Weights of a small transformer language model.
Size: 8 layers, 4 heads of 64, MLP 1024 SwiGLU, vocabulary 4096, 9.44M parameters.
Architecture: RMSNorm before each block, rotary positions, no biases in attention or MLP, tied embeddings.
Training: a variant of SOAP for these matrices, 6260 steps.
Each number is 128 + 32 x the weight over its row's rms, rounded and kept within 0 to 255. Layers, rows and columns count from 0. Numbers have three digits each. The size before them is the row's rms in percent of the matrix's.

# layer 4 MLP gate, 1024x256, rms 0.123, rows 375-446, columns 192-255
100:160141109122075129164144118080142067075119121151087143118152070130150143187148159123111144123141076161094141168090181061110129058115143118104151105141097132159147098141114067132188149076128084
119:108133101167131136134125129183171188106224147114104113161147103101164109109169202100116145104163179116153081107115107153131105130128126103142082136108174154105095143143067098146156125101143132
091:148158160134145168136137142176109123131113141113099099105166164135111101140073176133094136133112143120108148138187140148162069109070173088125153097141102130125129126115150086171091145133095087
099:133142147096123107110096155138105092048165112088206175129113133175129140139163112112124132088125090126098076115168124073189111111095096083116175136090104139094139169142143110160121141145137153
105:129054144167099114135138144188071178082082108134121026118136117115102169139084195213111099126135150109154129114116162123138055118140173149123143116142109137160117167116164069135050126183100170
094:129169185171135104116124092068148091105132164139133168140092075068098150123099142129111201138133102161093143158158168136089154107152107168141093077180155127184106089081117101103088180129109102
099:118160147082150112157107171065163102166140169055145133158161198131069102172139068167130075115122112088112219122096135090079115163062128138056125167128136126180131180140192085113145106086110143
094:088173138155089127158121142106149142172125176122162099128126114098124125096134186168076133127127170063085135116128126132123205126082123154132173138161102127172072191155105098109212117125080131
102:084152133093132101106122090141156132135134125138131142129162126129153152178199122079131070119123104114173123079158166113109098116148125189152100121166094150130179118146125096122100114149127135
104:155081143097125135139129099058191135152182134170138149096155097112083143061107134140122089069086120134160135155102095116099115092171071161148168134127111120139175120106153171117119091102162142
094:146097077107172139110138110145138158084139156128080106117180098107122111087155130149119156129123124121172115149136148095176084099184167142101139156071115116123108143121104126145180113100189153
080:158106089074096150071103127121146123114185112069179144134208086136147137110095193158151126113113108126166077091124111157091169122101152056140158094101142056168176149113163101083112114174163133
101:115173040064124147119107167143172182127144158087130096190081083125138109090101113134128171148166098155128081142109177153051138123132028107126140112148097131125142063147094117093080112106082099
107:097118145138086142139107147121127092095153106137121148144078077128109153143170168135093087094109168184084115146126146133106087110158157136185174147170140110149115099067132127120114166169131162
097:116072138110153069110171116205105153159145174107140153100163125089106076173143141126114145069152152087136111175157107135142151102143148124098165216172106120207090103122167118104158114103152156
099:151096072110172118166130161140136130174162099160149114142139109066147116067133094126157148122085140227153165147106115061081130107118146041120141162176095194141135155111120127177103180087178149
095:137128147051134102124133142126062109135134151134132144081188135098094157160115103103087143149144184149149127080122150160139063173131159145158102112203171145112107108115139127102125148125146162
091:118187097131126134170125085087103122118159162136171115106123112076049115129167183073148143074120114099164085149176123108119115097137158155119177097122110132136159171149131139149167109092117121
097:115169075152159207121127148132106102066123183137103075112191124083104138088162171093223201199084138171115129117177131068104076151110144155088100120147148146121128128189079137121161133136173107
095:113156163122063153136143150118161110137131193107113148152148173097087118094076137125116149092132182069133089154099048123192129104101125167157119095162147151134098121136173068158079163180119149
102:116146105103197115138145106097186115139143111115139098112126105141153120086160104148153086111117091125159184144127139091075147112185105105071179113151150093141217096152129069155065115123140138
107:140125142086126143168135102093134077152141107067167055144115173075108134179122124135108114160112152113098140127137124060116084134096150135114056118134130136125116151105090089107118205151152131
098:147101096148150063135082099092142165152140145105169090150148106109125115061104112137170214146172165173166138158120116105170120116110111101156100125139188075112106123151122110063157123096181154
083:127113129125128098127117131115131120144124085146079075126100140145082167053097149177082137152077111100145096115153172173077167102118117105149102169107115111129113090135130124159152110117133155
109:098076102139151124164148097112065129071079109109102152145082122070158106134165097126105135122131069164096169110159086153106077134103162111084155117142190161159127130172184200161135126162143111
091:132164154115112171126099125125165087119199169140176108119165123128123108123103142152130099102147145116135141147101085153143112136087217190104168130123157092102132090150096094081115131124068141
100:196167145139111149147098090194110112085132070136060098112130139078137148126067090130125128136177076135157117165135154170080145107135121138136108119134059149146129198123080139147106160176109143
095:108173127180149161153164066135102140096152083168076120134088116119147183111179084143146112127080115117186157116086094105137103168089099138107146102098184099095084112102108142109103127156082148
093:181135122113087129137146120158097175107178194134101110114121093113147171142142125153155158098165128106174108139086135156130093112166168167144111084091103168099197102147091108102154135066100131
093:145108156134075138140055165117098132157073134101144181084126144132095072100171138075071147136085099227089130137142133147109170112147131063079156168117116159137125161156104109041101151205112110
102:140151154119088157168162131125144136124086152122123158153092122130142148220130115157124079153104077121155121097152089089152092149102108138113102127156151105146095102072173063165177146129119145
100:139155085157121111157088161146110083093095131154099140152101128159151084153154111147217168142131093130098126186126088109126153131111124130159192170187160121124094179121164115148137125061144059
107:044153146171166102174093109155111134177140123128122184128093121118165123128107092072104158081101113120133121168132102137142132124134132099139102153123131109119175106164058092125158132176111127
101:090124100119157110065103076114150123129157168061145121139161102174191139131106107135131114120156156186175124103120139151132147102079132122139154160136106180130134102142191118158093118147167129
092:118059148122167157116165119156102117220129102145138075150138144122079176115119135102084079088068160145102044167063076157132096156143102146130150153132149133130168183187144102159142064129130120
099:112127123083107121121122197094146203111113095130092067168115130139144080120107068113133108071108113123160159141147149139085147124115129112125158090067131085114124104069165128100139120108135052
092:133166172116124138139098099138096131101106137164143122127099123109129172122121155122116123131129179161116062083196061124127122130068153155077134136118116104114141079124130177112136193124140217
104:115115103121192150159142099119114072089141144187176110157144172144135166120093159152171162132101101156103132193116164090147124102148085131106136107126159125087144112143134183088136158152112091
089:136139127123178128095108098156136144162144158134100138201079152068148104073128118117105155139087119166197133090086087125076112043112130157119226179093118076100143088115134183076154105095163124
099:117152091121174134127119131109134149137088136143163123180076155157135193127131110155135143124150144179174115126126110172139092092157120106212164215158124163121145156097153140106126112151122128
099:145171083079104156115052170177180153169163175169144057109055179082164079073125122172137098133163055103119164173117150137099153115158093144156128177130144106133129144156158150156095118103134127
098:114157147113132098190152079083132154108119131136208179166097085149052069070164155130174148141129192113128074130177126132101123143166117065103164136141138128130145105100146138138112110160081097
101:112157145134143136149136133129108124115160142080165071096143098161130124134131131192107119072111096152150133079108128165055112087175184169107214086160179149157138135066118135147144116049138144
100:129085141114128163122132038102163098116118154175156101175137145131128079074129091157170147069120128151168111144155112133098125175141091056095137151131123131081164113103109073142079151107123104
102:072091147038116141165127204180085170139163060136133089178141105139100137144145142111141126167106109125122100107097140123139074153108100125139191108166127098135056069188105144181174130065145182
096:141106178166121059138069105158103194163064114131128147139106156160102119074159098091128135106083157190141108136161143152086094104144143173153078125154189120119099156124146012129124126134117111
102:115113163116105134121129113099138151098140205120170147147145129142118204112155169128126158129098144102106134089135129088191084103125102109139100106157142150179173035113136160114126137144047110
092:100148108197165184096091158120077149175166096182151108104151127158162138164176095083169123194153123131095119075172131096129108156212079156112144141069159110138200133183124141140168122123097074
106:173121144111160093087121128132159100085121141182078068142108125149134112128131112099138122105185129201143127110090134123080141104095104156126145168165100172127189124140137139121167147135103123
105:157169106083118070143153127084081106106140110112145103200132152153149154120121109158125135110095107135087178082139053137090159072128124097105059143133150111075090070176117062132140174074099176
105:061103119161143126109062122189066132099121092088012112151099173066104127114120106073140081099183146130105107140142122119128102167145091111166117132109104149155128143129146098112143127042179095
093:116115101086171116210138172183161122158121165155124145124148111113053130074171106156143182104117144071183114132133141109171128123115143196048156127158035154191174108094152152124087184145136092
096:092123161109147089149151047157124133137103051138171140104105195154095171137135135106095107165177117123187123112108136109111154109177100117111154142122096138133160187148119102157080130125167145
109:120125099149167136150142102147119158085147176106133178085140116126100102103078168136140044097096103140156115109154104084077058101095114110096138156165161165194108126126115127172097042043153145
097:094107107128077180112161143185144126107152128176118175127096135225121095146094129134177103187135136143135100090109129114103137108169105092138134105144152124115160105105100087144119155098144111
100:124101120096114168133110139094074198133091144092118123128121084140128121143183134151101058166126119150155124151154123074149125110082145166118188133163095130138119196135059130104173097134089172
111:152136070154068136161163168148159179088133113127116135180136083165091102083160165116147060151137163146114155168130112155125138112133126150133160142144155129111092110086163127144096182081113097
100:167130192097152133144109121132170132154137066206175123152106166143138188134213101145064167140138136082110135114089104127106090134100105053117057139138087151098142164141107113157050143138084106
101:108103149153060117095172123154107132113123117109131141162130106095169132133147104161126175149117153139155139135116090116147150136093134132086183079183093137116181124172116105118077066173144105
103:163058142140092127102125106173116125127145186106192142156140105124141086138143114099128095154083131140115158107183189069147106130109132150212166157137071144094157096179062148060074141153197165
093:084111112116118087155060068159143152067102095123164198109104156149191123127175142132202138143102130161089097186106165123103122116168115123072173150100093102163135116149135112150164122125110088
097:121141135124090127135144137181165109124122157108106192143193131123098099117113152133153084117175099150193076164157082116173085114074169139135170122122166104153160086150129121175098129120132117
094:082160145106178115096166111128143076104095127127133074100093131145047138110122080155155111094142126119081128109154095128107075133125152140093118138091156119169166219146115128182095156107088155
094:202119133161070137115083161085149154149151044133130123115116162135104164142185103077128119155075081136117116144064091140112109088103133097108140144121139139132111129114113103109115103140162126
099:121145205110112101100137111078137086164167167073106145100109100099153161146100103161176094139100125141082157163101174096106134122147177129112126180134169113180160110174166149156131180147103176
099:130073067148101059128131053151103050142137139086045139119159120123135134163154126126195156217082107113125064161140122119152140132111105102193155132114131098151150179093147146178099131075068152
099:136105159145137132150110131106119118137059125087136125183111191170130158127168164116137106059141157094145101149175154103226174110118096106155149159210155146176145168169140154069104168164131140
095:084157081127121165121178157158161112180141130125165095098090147144102125119106104188125126097126098192097074163061160126092105107104070142162074130078069147122107146179140083144158153196134171
110:092151111094109082062151098128149116100158125100076104103101138121085117080103112135143088097206151122137131119150091119195074135084125125143148107156089137130146159088074146090161073185202156
101:072076134097082165132070098108110143117130118135141103137123129121106096075120104165120068137123155123177121104145094201139097097162132136157165152109130129148122096145155110152106105145093150
099:142089147140118111091114063137077113111177124141131131129119070143145125073123111119138123121052163158090176102187086132080148162127061067067117104134171118110188121098154109159154157090119156
100:097116190109085132134102104103163086030161173155114156155179115147158112176115106071059105087112105114123114161104129138121160120096084129161108173123135100187075165126194169130165104148111133
# layer 4 MLP up, 1024x256, rms 0.126, rows 375-445, columns 192-255
097:144169177111073156160127143092120165133091117100156156123124164177118130131157151159129088163123092050134135123118129106159122186106120080179144111150121097160111060118109126134163135184151162
113:118114068117151133183118135128114131114146141138150141082100110102195127118150180093094128098116145141110071078118082119074062087106117096110108169092176175069107144116126118151124103118156147
097:090160147098141206146124111079108159119196139119149122136118164133146152120103143115110125135173110126098148075121145146156115140097220115152152104061109142122144183109083061149175133106076093
097:139114153132118161112121153121181128121191143076142084122113158087132151197076088148164127140108160126106187096167204101138112116121125184081136131091092157106140059128109188111126154180109130
099:119136107089131107104137096129096095150116081144106099109133062119104105132078149081114143063090144101117142153109100183116121136133131154110119108129166182111092106119124153107135132160144143
098:100191134131136085176129146102077137119167163120081156126072095139158126111071136080133132104163147120145165133148144221102212131056147222100119149137199126145106147169141099152131050093140110
096:166126122103158171128148170087119101181063135111141158117181134153136117176132123134116132152154116138116183043114168096154159120128069104095110140121128072206158142082166161136147060104082143
097:087141174145062127172164129089129151049065116157129090138166086101119133196114072113114154131061093154107112111137167107111137095089210132110099092145198174123136121107150112108124116183121125
098:066158124158185105107132080114151054084154114081112135082084127133142094122223126137149072123102146173096116108098108135113108120121170161142141068123138124123082136164162124155115140098134147
099:128125184074138109121123094101157184107175098165177099078104188129059149126069100108110137129107157131160191074166109135124156097105136129129123100124155072162164136145096165156133127067193038
100:102176126122120119148141149131111112135135126178158107097138131140105120176097101076117099105208143170118119076126170117164137155124136103114142109139164141098125152119098169202144159184057123
092:088136126115062135128163099149124099199092131138133102106122126176157115128131137095149128137142164109116174103130136130147152149190110123168182147077127119119131124141132115075188099158129228
098:151076113180085104115134099100084098164079129142121146129135137128088128145122192111145056128089079119174138159157101108067113079128133157133126106116175181092083201193147145098079168090140125
110:158123136164081081155131135066133094086088146176147155142130112117212104187129137106162100106100102105078151099116176054095118169128177120142137172103159138142041139165111113146073097117165172
104:108138130100205108086101146074078120114122121138116106120176076146109136123064137104137118165163141130144178117067132169122102179120122127167102118097176134125111090168078156155158114162100122
096:091165111141185143089189120158112137113124129147121131086105137106119118111147164114193155137155172134099079131167137191185111093118132164161146149064138138171096139145173146131132076162158082
099:112184107139119108086127145090122133085107137154096087091123094022076144139140133097108160077155110132135160096113118139093088155146138146154157073139144094161112072058157150118116119123140097
099:107122169147148132088156169088117128158083127217130197125147059133122114130169072169190148145057123079115140130053102146094120103128202111148155088126132143137118095064164090151168080143115124
100:143126182128168081119146138120154107150151117121122136130120168160155102145126131106152109118084106107148115156072106107196149088107074132111142116040108124152115132134213155112105135146055137
099:167120115088206163105148134107178116141131127137107142134161155123105153113138170159099146097151156145152158135065112117127131119079151102157121186191105162046138126137068108116121166197129140
097:142154113107160105112094115120113119095150128179091102153105136140141101155126129154130163123099124096094038142152101161128111133132121164075119118176149137137155143114079164119106145147093137
106:106214127122143100139084080147124149083167135169147108106102149120097163117122091082146079089189174142113191147130096144141135157135116073151080147135074122115117129129087115153137133180133149
096:166119076133095102180114061116169128131141147139126162158134162098159139095139139097128229155183103165216127134146127084182102129163096162128087079135176096126130121149139130147115180122203188
090:060190121196106098164089182099145135105149161099075118173190114212121123154175127154122177145101130062113102113198130097141115146108138152130148140150142070164084130110080171091208085128139100
106:122082071146104137074155079092093134099100141207089162181094129057126097096115101143108061137097055143091126076127062154143114161155119120144192114109182142123154147151180157141115146154148022
100:127157104112145174106121171135092091085099169083118123132166090174130117129103106125172091091132210153138143174143148118147133220144137164122127139119137124100062089146140132143125119121137081
098:183106105094195103103149090156122105183078142189150173128068211155156142149122144126169117124078149179118162149122096094096166144211105110168134156115144168152161137170129155096189108102090067
097:106158145153150118100139125133127143104086174099070137100105198179108118098127106118124069177168139216156128131109124082142121158170173100077125036101088140142129161158159120137127069135116137
097:115169168117136106125123174155151144088152147145127124134158133114132067138107129184158076142161127105171074111179139108115094128114159151072088085091118015117104190074117164134175143153180119
097:117115121088118156142144140086152179085154160146135106154118138104121148165129131146164201117136169155160138139133155146083150162130121128091134149105099090103147141146168065106108142152184199
109:154126135133168208132091193175115131140161150109072140153175155147108182087135127145120092148138166112138120099098147148081158079110126095118131106154122108106134061138152076111157116102106155
093:146133149096105158136146086187146136095137111145151097105105148166061151083129088164105139158126079150141182171072132157145166133224188121117150117101176117114069175154188128137116086161129144
104:175113110130137138154143082133109074162157146112105123177069137138113122160109109128118116112124202085174124155100156105109116177138122136120121152127064133072080104077124183136111082106069129
104:102093143109146181133123189086108050081092095066152103113153131134152106142206169151140101072166121121131136188141151145113122120107150151111113080129068162187145051162221124096124101193172119
097:174089096153100100085112129137167181146155086145126118114123040211089068160128135053138156166132120137137142227082096121135145167117115112129154144086128142163177093195137112179126108150162156
100:181145147096128139185097118117133198075072124087096171155102143161099101108136088129196133135125157080127089133156152100111201167158126158140089187080136120113100096121090126107093118092172085
093:107190082078130157131123106129182074114094158191172138122138120098063132140088086124136124149118178138094130138076105158170135113067043165173081133126090130133113175109151103122143169136162153
097:175140161193136172159101139117144087142101123187100114107118155168146100116147122183065164146104087075212122107127129168152100120164172135176142146190157074144103140212162070115184085115132126
093:067092128113133173134132168182151125127057129118085162110110183101162098145078112128121099092111141149120176143054119148126119136101152135122117098093210175090107103173122143174170101130122123
095:177145093133081160110130124143107114141121119134161096151152122136128145114138126148112110144067146154104122101172139133133128108166242157157093122105133101050145122084207204140082072076118072
101:090139194158132108116155128095075082134175096071143144095151110082115106152088153106140158147132191104092164162152141106144125133086129099171164140104118122152148124130122066140146113121068065
101:147159140122137134127092138137135157108154077163119092091123125147105182109107119146132142137090178168136159224079162168084095152157118181152139107062140137053178149105103143092136120077166121
099:145147110144057157219055099092127109117179127153130125146117087145105169113119110108150120094130082132158138064089136169106150148159118134146142136132128137151093144170128141073139098189093126
092:100145113086113151160144077184149073138099119161119140148093159135106116140123073118126111143098200121190111115149140105144142099159152156147076085180167034148092098091151146080160114178061098
096:135140115155137147107102144108170120107141189146118158079112148099099088120132170162093086159082169098094141137044133132175181135153182118107136139144129172142156155150148131036147184111122113
102:149137204109097099156087121138092111144138116142117177123203131203158196149168173096133114139127143134109130122140135085120162118113138109051083128117106096101105158124082115089096142056149093
099:152144102100126103229170185135101096062111082163057188143069082114105068156173158116094170143148147136102165138150150190087125129094145141148136163082114186139101116154104123094150137072134080
092:138097123093155165123141172079106084135168112097143140184129120143183123121123150165071119110094147193146102078120134145172136081111146097076122111124164063123143103142123115117109152128177213
102:140079137105108106170112146152142167156109181119104162105162116134086132155142143120147115054084117054155129149104133085113078163150157141112079135115089186133133113165179144087185161106174161
096:131090127177095146160127100158156177132112155130085146187119148155084092077105157196099086163142155126101178137106094118125103155097170186155113137125120124113132165154091098193084092154118096
103:123098076152119139160118112123150162074102127119125119107108153112110178112189112082161097108121150115150167112160114120179107142048130132226145118151122101180128134149102122140037195129143104
096:121144125089062105124095133142079155095171112088172129080140095171137103097136152138099056132168095121116054078189094115119125140141160135174111103120087151080127087061146094145121127069119125
099:066098119144172074049093155172134102118086068078103069092135144148106140125162168169141173126107141127134141199116147096106160130100106105129125093091104070115150065100102122120071124165130122
108:130089128163129127082169084125150208118070132120123126109108102108179085148149115131059118094103068152156090167171076073122116113151130127135117195104094120124138093085175075084111085105162164
102:123095096101107124182149167133111118143088143043156134145183112117074143129117130174156160139123131123150156123180121153154096117073158162139082184110137063109105104137192090119187143124144139
103:088119174116146155118117092110138147123136122125106133118090147107131153156140172108137126129100145203137099091112144138122123135087166162183166174184045109189049128129092144169196125164144099
106:085151119127144142111115145098116154171105131098153144133126136157068122141108134091138112140073153133096063133102087103134156129147101134114052206131169052120158188197096123085139078109114108
098:153159147157106176124151193108070080157138092120125127199106174129168110147086169154156124111082170096065126133160108171087087118153142074160068083125101109088153122148129112161072099141151148
101:092147083134151108103178162096149166105086111148113155085096144142077093100176116104097141126113146155148095101160169137064174073120122108129147076142087104139127152150128143111150173109112152
102:101128139073113148111170142130187100127079129107116055177147132135057159108057147100142130077148082129110085118143125157080135082134100089097089151148116119166167157144132132160163090103076148
092:133116074148049140175154132156076146089142151100073098120089170138115125124149122104135122169152102151146158106093091182169146169207132046119070089154099133115132107089108050155120119135135143
100:108112152174123138145175179115158145117102119136078059097155115147153154168195152162115161153114139112155039129070123119112124121133101120094144171189195073154132164103119082133121145132148173
096:127147153126063146134185152169085111116091130062105091099156181134142071174118035127152128110193084111089120109132082100124148129163087112098118047131101109043126147103157109160135126161128188
092:073148127153147176127162072136095166095175132183137115159130072160104124125095115140116156119090118140075095122110105070143155118070079161147144131090125167101080087158128130090109122154140164
103:144111156103093040112164138122095066100129139120110119151140106141171087166116076115083135141087166152121108151098106117171151129088159088116170113091143095190106158081180147120078145093110103
097:156115047141102137070129072128161123125114142085108112106138144128164119129111138156078130119130146176135141137103073104131099135094069141131125103163110146082132075107119147123111080143184114
098:147075126110118144145156138150165092188136119115150101112165154108153154140085072165148169110146158123099114149096126067104156161111141083168189173085159099134166064105116095047121190129149168
097:149147172141089046122103120105093113098154137145105119217150135172146111140150152162108102115097208056167165136153192192151160096134195112111128158142188157154137176115164092084121063098173128
103:072131147116159177102156120105149098115095161096091105172121170100164142070138167130121129132074067120096114049105115174126150149197096121145130130126091085108126172122128162157138141118135152
107:186093136136104139109099130121139178142124107089143148132128172081127161102159113094154115145132144063154145125137144100090145154123140126098161124139098162052180068082169123110144112106082122
098:134073053090079124157140095111142136075099131137071131067207145108100133189142107105117138172153120134109158183114130114132131113113165131108171113121186132156128129090116163128156172163160137
# layer 4 MLP down (transposed), 1024x256, rms 0.116, rows 375-445, columns 192-255
104:143137135147126125056084155114103138099120126119136140161157126130135146079119118132168062180110060154187117127199073123100119144106144124097116134132178145102093084140145128109088222132114148
102:177135128131154121074123130220103152139173147142114115126134079121181111105107149171170094180143139138136122127130131144130081111131040159138132117109090135120093076147099179160141131134158131
094:104113127105161137075149083191156139166147118159151142129133140051152082201142106129125067093135039124131225085165086046059133132122079166126163096161084149166171122129110137155070137092199152
103:172166101132161179082125120139125025061114128089161094167112095099056081096124180116152116073197106064097091138130129110096139134153123093229085111129135109124139159149143114115130133172113187
102:147127099197114131113117169144090130148118191139199140152194112103124044173136117068102143146169149167074123104187209165095186138192109095148100138165067127105132117148137142136112105114087155
095:122179106121149176107160171128191137147112120135105122089099150113239176169134111119127110158165120180154097097176133101078165086125133140147158069130137113148108082131082088103138101148142090
099:118126217162111111091124173108134084139222111086167133067060126151143146131111125156193135095131134115127161131140120069100180147141148084152100148133091154165115135071144145138114124144184118
090:178160174138108072108146096095145183076159115099096094085126105170148167170102097096168153149118135146111170135143110108169116104136182128160166085171182118101184128148104118139098154122110154
100:147174135134137031126150157118086125156112100143090137162177112128122149131120083153137161107150083131132139138212115131116069138156082133096073132144117107139146041126116118088137112127157096
104:231092131160115106056132076079169111156129126187179093106136115145098158081096191152094085132058072092139134163105196092180052120156132149171127112149149109161134162136151149133087075107132140
105:076207159132072124127147132101038142124127108121118125131146149104082182155122137064100090065162116097203082095113107158188167117122117095074144122083110108126147136157121223117141103152092081
079:212085143106144133048021152123137135110151124170114143136127112123142140138116122126105160118075138109165154081124165082093146101094166127134109175125136128105112099062084178078067146132201092
102:161097100173170166076129132167162157165172109118100105177166057153153120080153121157153081086143103148148144133122154118179130143098116132122159175150158126122102118161095145120102106128094151
108:147114207116069126119152129119113093117148122147168108175144169093126120079106130122131152118038168145146128135078121134121155132177154111130100187071110108125135130107126090145152178099123115
106:117176110106134055171096163171122112094152102066073075152167058098117183139162146087084116201166094109114164136101087085147122095111174095124120135131155111135139114136139192146129145102128098
101:145145166085108189121146133159115115125129147092156151107149176145154118131136132187165150150152226167098157131126145130124098135155113128172152179117206122159134144100085142062132143114076109
099:128121076142170154102086130061115126177135118141170171123164124058151102148155107145175112120069073054110105061119161157220130130101144090135114076125063136101112169121099135158129155154123102
091:184117086084116173135134164102134171095112190139142136114156094161161138118130134164133126114080110155128151081137118157113147129124188156204171121162138112085119180079106134113123120134120172
093:147112148106108129143140144097168157104148167098133108123134114142119116096112089045039108089175100096108156086144100184154141140149149136172115142136109135116080148142145121101139095108139034
105:135150173108175154148125089189132155153155139160099167105121140095134114129144148099151137150099127207096143062133068178158129139208124141047116104124153140058157117122070177104158142166067118
093:147140143078130155200112140128117138126155102161080145135063150144137165128144118162163125123168119115129155156157140105110095148120116144139179137108140187109097143139133097115154120154093172
102:123106107087100108219134142138149161146146097128131145138165175126135190156090138117110114107186122138163128102111106105100113173146180174108101097179146133121161176173154137128099119127198113
101:113144180132067115140157177166195141160130133151112095125097119148109159156144180134150162125141198101131098170109138113077129096163139133156127072115163091112144107127147126115097130073146080
086:169145100141125160137101128094111128035188134106129147136111069134101130156146115115109128115127114147080105150124109122179143121133103050125147148172119120066171145115102106118082142098061100
107:080088142143127144113099172152119162138133127163090157121099126072138133120077124116066123140122123154118140120168132159142062138124138101067142078139128090151109171151144154144135124147133087
093:115163157207145118073135089122136112092114111145101110086104187080149096138124196133147139162174153162131101126144135162182175106159115125122110151099099130146157188158090113110186148109119177
105:112125126154106089139140085165139166110156098077117075147196127157147126117067053162097116201154066158128101143125136117093154057084117159144135117128132154104057083110109127068169172173115104
101:158084165144115170124174081137162153076132063108141055127143175132102135117124097163121126125123139123082155100098119094168115159121137137168129092074125061137187162153150145169173098167181159
097:161160102170089120145092189142152137124084091182159139163119172114144143176126133155185147105079139058146095186123101082091103140140081123150135110152196118173056112111099053095116151114137170
099:144165146054089184129167138126115103119065177141197166146138098085089135122069088112149150156131124117118181140133103100172100130109129180156205128237096093173110104161160101136087137169134138
101:153064147096135047125110174178124155112174115128127160154130128129144166140148167072136112148147110123103081121149132157124081162174125133114069094169102117099099137103133149112149074111058097
099:104154097178149063145132119193086157180074151158159103134159135117147123108125132137162098188127076109157122122116161146144184111139132108126122135163093144123112123139103157114150070110115103
105:097080114102137183111100090138132093077091149120182100182134089116069111156171120154067155158128186144120146124090198114145107164140126109103146174150114135150178122138180125114173110116148175
103:156166063127133140130174140134157128092093132096151144120100086134121118094120159128149111045170140094159112182127165072084106167137123123132129074191192158126148162083130105063137144193135126
101:184151104226122130130172154102108097150138155086119132179147114168210118120121124166180145165148125105136090185159134150168156114173153179159126084137187167146206174156104147159140171173103123
104:157158181129103088134120146156155166180126142102116105137132156126126074135122100116172089082116184138151141118180085175097155131112108109121111169079147112150149093123137086111076180124143138
091:125110130179117128121142119109124173143141142050082090131152149113112059173124131069123086133132135121148070134126124165097148158160108124148174075184128181135152097154085156112084077137081067
099:125112142125120114120086150159106147132079090116135100154170139097118103129126146133083122162085118132105083114141102106170123149075075154134107198085106151132163058122072118137117149125177144
096:115086137123110176140090199209140143198155149133126109159074111106126128116108177121101189184139132156125114104089112109133156160084118119120154094128178127162100200152201137154109175102166095
105:141131169128154076178103164110143150149129121095160093102118141094072164155113124098126171164107136115137190065156125117113123085145144132139141110104112131112179117070132120121111125150122108
106:123144113155138156151101054129090154139083125128121152071109122130144073103119115152101144099188141158073181120141152095121123164099145140159127132068070124127104142163092150147088139115124116
104:145058161107136147159066161118117119090095104171148133162153139113145139177154105087244094095063138077121119079113099136155067078184148218151197131146123228077113120208124139126184167051149157
106:118129111142161178148146123110106125130110124136156181151115113149143141098134115074131144177114134159117174153134139065070103099118212152179162098122124100161120113103135082139076083116123153
094:138138080168155132120179131188151112173106108126025123103122185104134081164160178133140151159118161078078092146097109092095108087147163119142122128146075155103117105146117102182194135121166110
104:168135151144095100135133151134179139095043116111152160141125138064218080138101135174103106149086081161129182131128135100132134093155130108095120131148152131140166161135141112154132183164140134
101:102149122070082113152121117117109138136090176121130146133141146117140156104095087097125156152142053059094146169135124147136122056101120089100111151139175106166121096089178141124136184143108143
101:098144150197142155096136130134137132074151125121103138170137101141117137135107112060114193125049168099118127100130144108108091170114135083155120116170131149140152183150184132116107131184071140
091:106177149217096115147128129120130165107193177109112166105128095037118125097133093088069093130136139162130134120219107188142153166143095153092126155111150093133138098165095138147103135126145112
102:076159140170134160132169102105166131111098145123105150100120123116132117117138132129123161138142132125163080117131139158102122140139110083115094150175197113149129138208104135101146136109124107
097:120131113165104126113089192127141115098069150127092121057140122136135112149138155092180120148131134150145114137120109068121111100063122132106135155104123132150117121092116129159087135140129159
099:105124102199151141115086182034110153085149122080097131136135062112126171148097176167137147100153160172166136079133133115115129136147215133103108100119048102116179146142207091078085140142093139
096:119118095137097113142128137119165173097201149099162172115094105095143094123112153144154125113134107123127160103128152161113150092117069143179084087094176137114046091131111131128132104114171119
104:173138124184103111123166173112126100141167149099102087186162096122167106165144173130091183130150114193111176177134091183114157150142151136159083137113072086130092093100132173115169141109101137
106:126105090115086215121194168133136119161111108122143129120119109112120116145120140156064171160095148076149101156125127134162137137195085078184112099135106156123154104142130116127152132125090148
103:132123140085148131140107134093143103195157092135141136112181162141096175146139111161133164096116167092162079120152122143093121144106113116163136159057152159133113096101192077155209154166151147
097:134175132085203128099101127133133217140120114156089092150127152099086119106111112079150098132115119129233119122129208112136126153156097134133114099123140190124099081099122112172145143111119176
103:112070135144152157184111104115092116151078121166091086109132110147113093096118128098184164098115101065106168115113146092153175159131096124124110128091140095075113201106150173127118085092171090
107:136110106091115122138147137149091108115162134124124112166094146145165134138185111124098093173137125100180103149090123150173110145125134148124071192168112117071111135243161097163168156125104104
101:094135132125080099085173148098128068103106118095130149136093080166095113119181134111100088128132152177107121100068114095083165065195174115139132170115171133117150092171146180148116164126116148
104:108119128141120157114136157129080101180129136058089114128130165148163181104110171163155163122162222100117168107156132075101130138140155097124183146134105140129127081113193119195144126144114135
091:106145166168144131106126164107134129132136128129116156071172184116102145118122170084097078117154075126111126155135095169137153087149126153142130138103094121105095073102157151122118172134181076
098:063168140057140171136113199162078107180129182138144168121146187156112090117139122179189135119194138163180126111162076132171103189150061120143140166129133166162158135093141133137121143137140132
098:156128147059143116092109142131080142178138085137114156206118116107098121129129193129194130103114178105143113107130136171129156129098121155123108140103152128134163087085151178160120143159185106
094:136149094161141106141134098128134152102129120107091133144097083119143140160133138202114082082144121117141084113150134139210154119092187147156109113122094062149084083163093226116094117105095136
103:152101149098117119172177179077180116161106129165043162108139159066120102069178122131154117123114144139149155191144149121105152146084103087132125130114123118132138177108093175114132147093097129
096:120158153159142154196122116076112084204149157187096103123126127079134149136102143107053137113112123145100088225092122106154108179134042142142203099114152194179094062137147102160159134156115117
098:137080095158124102110114094156137157118139146108075164162150168099130053139088133132100084102089216102150163075131109148127132166094095144134165162104150162127110164166105095140121080131103173
097:080130129125072107184130099125122135095166132116130094149136178064139091226085138091091135118079153040160132066133111064156113110170209092118090147169132103098125154113140092158146168112133114
103:111140169156122104155130104126164089090154182101106154205173122140176170122161150132079132157117123080172131089124091135078057121105078087134143081104084141196139080117113182139098108155052113
099:123136123204086042150166140136136089116081119110089164127170099159162094098163072109136103135174096151147100134081075102109128189092167133103089110175093124108101140060166190152123157083115103
099:147101151131125108105139117162073156089150159127119156183056121069089068108098109099231114107157107096089096132149117144169193127135068126117091100172134137076158100129159132132109113079134125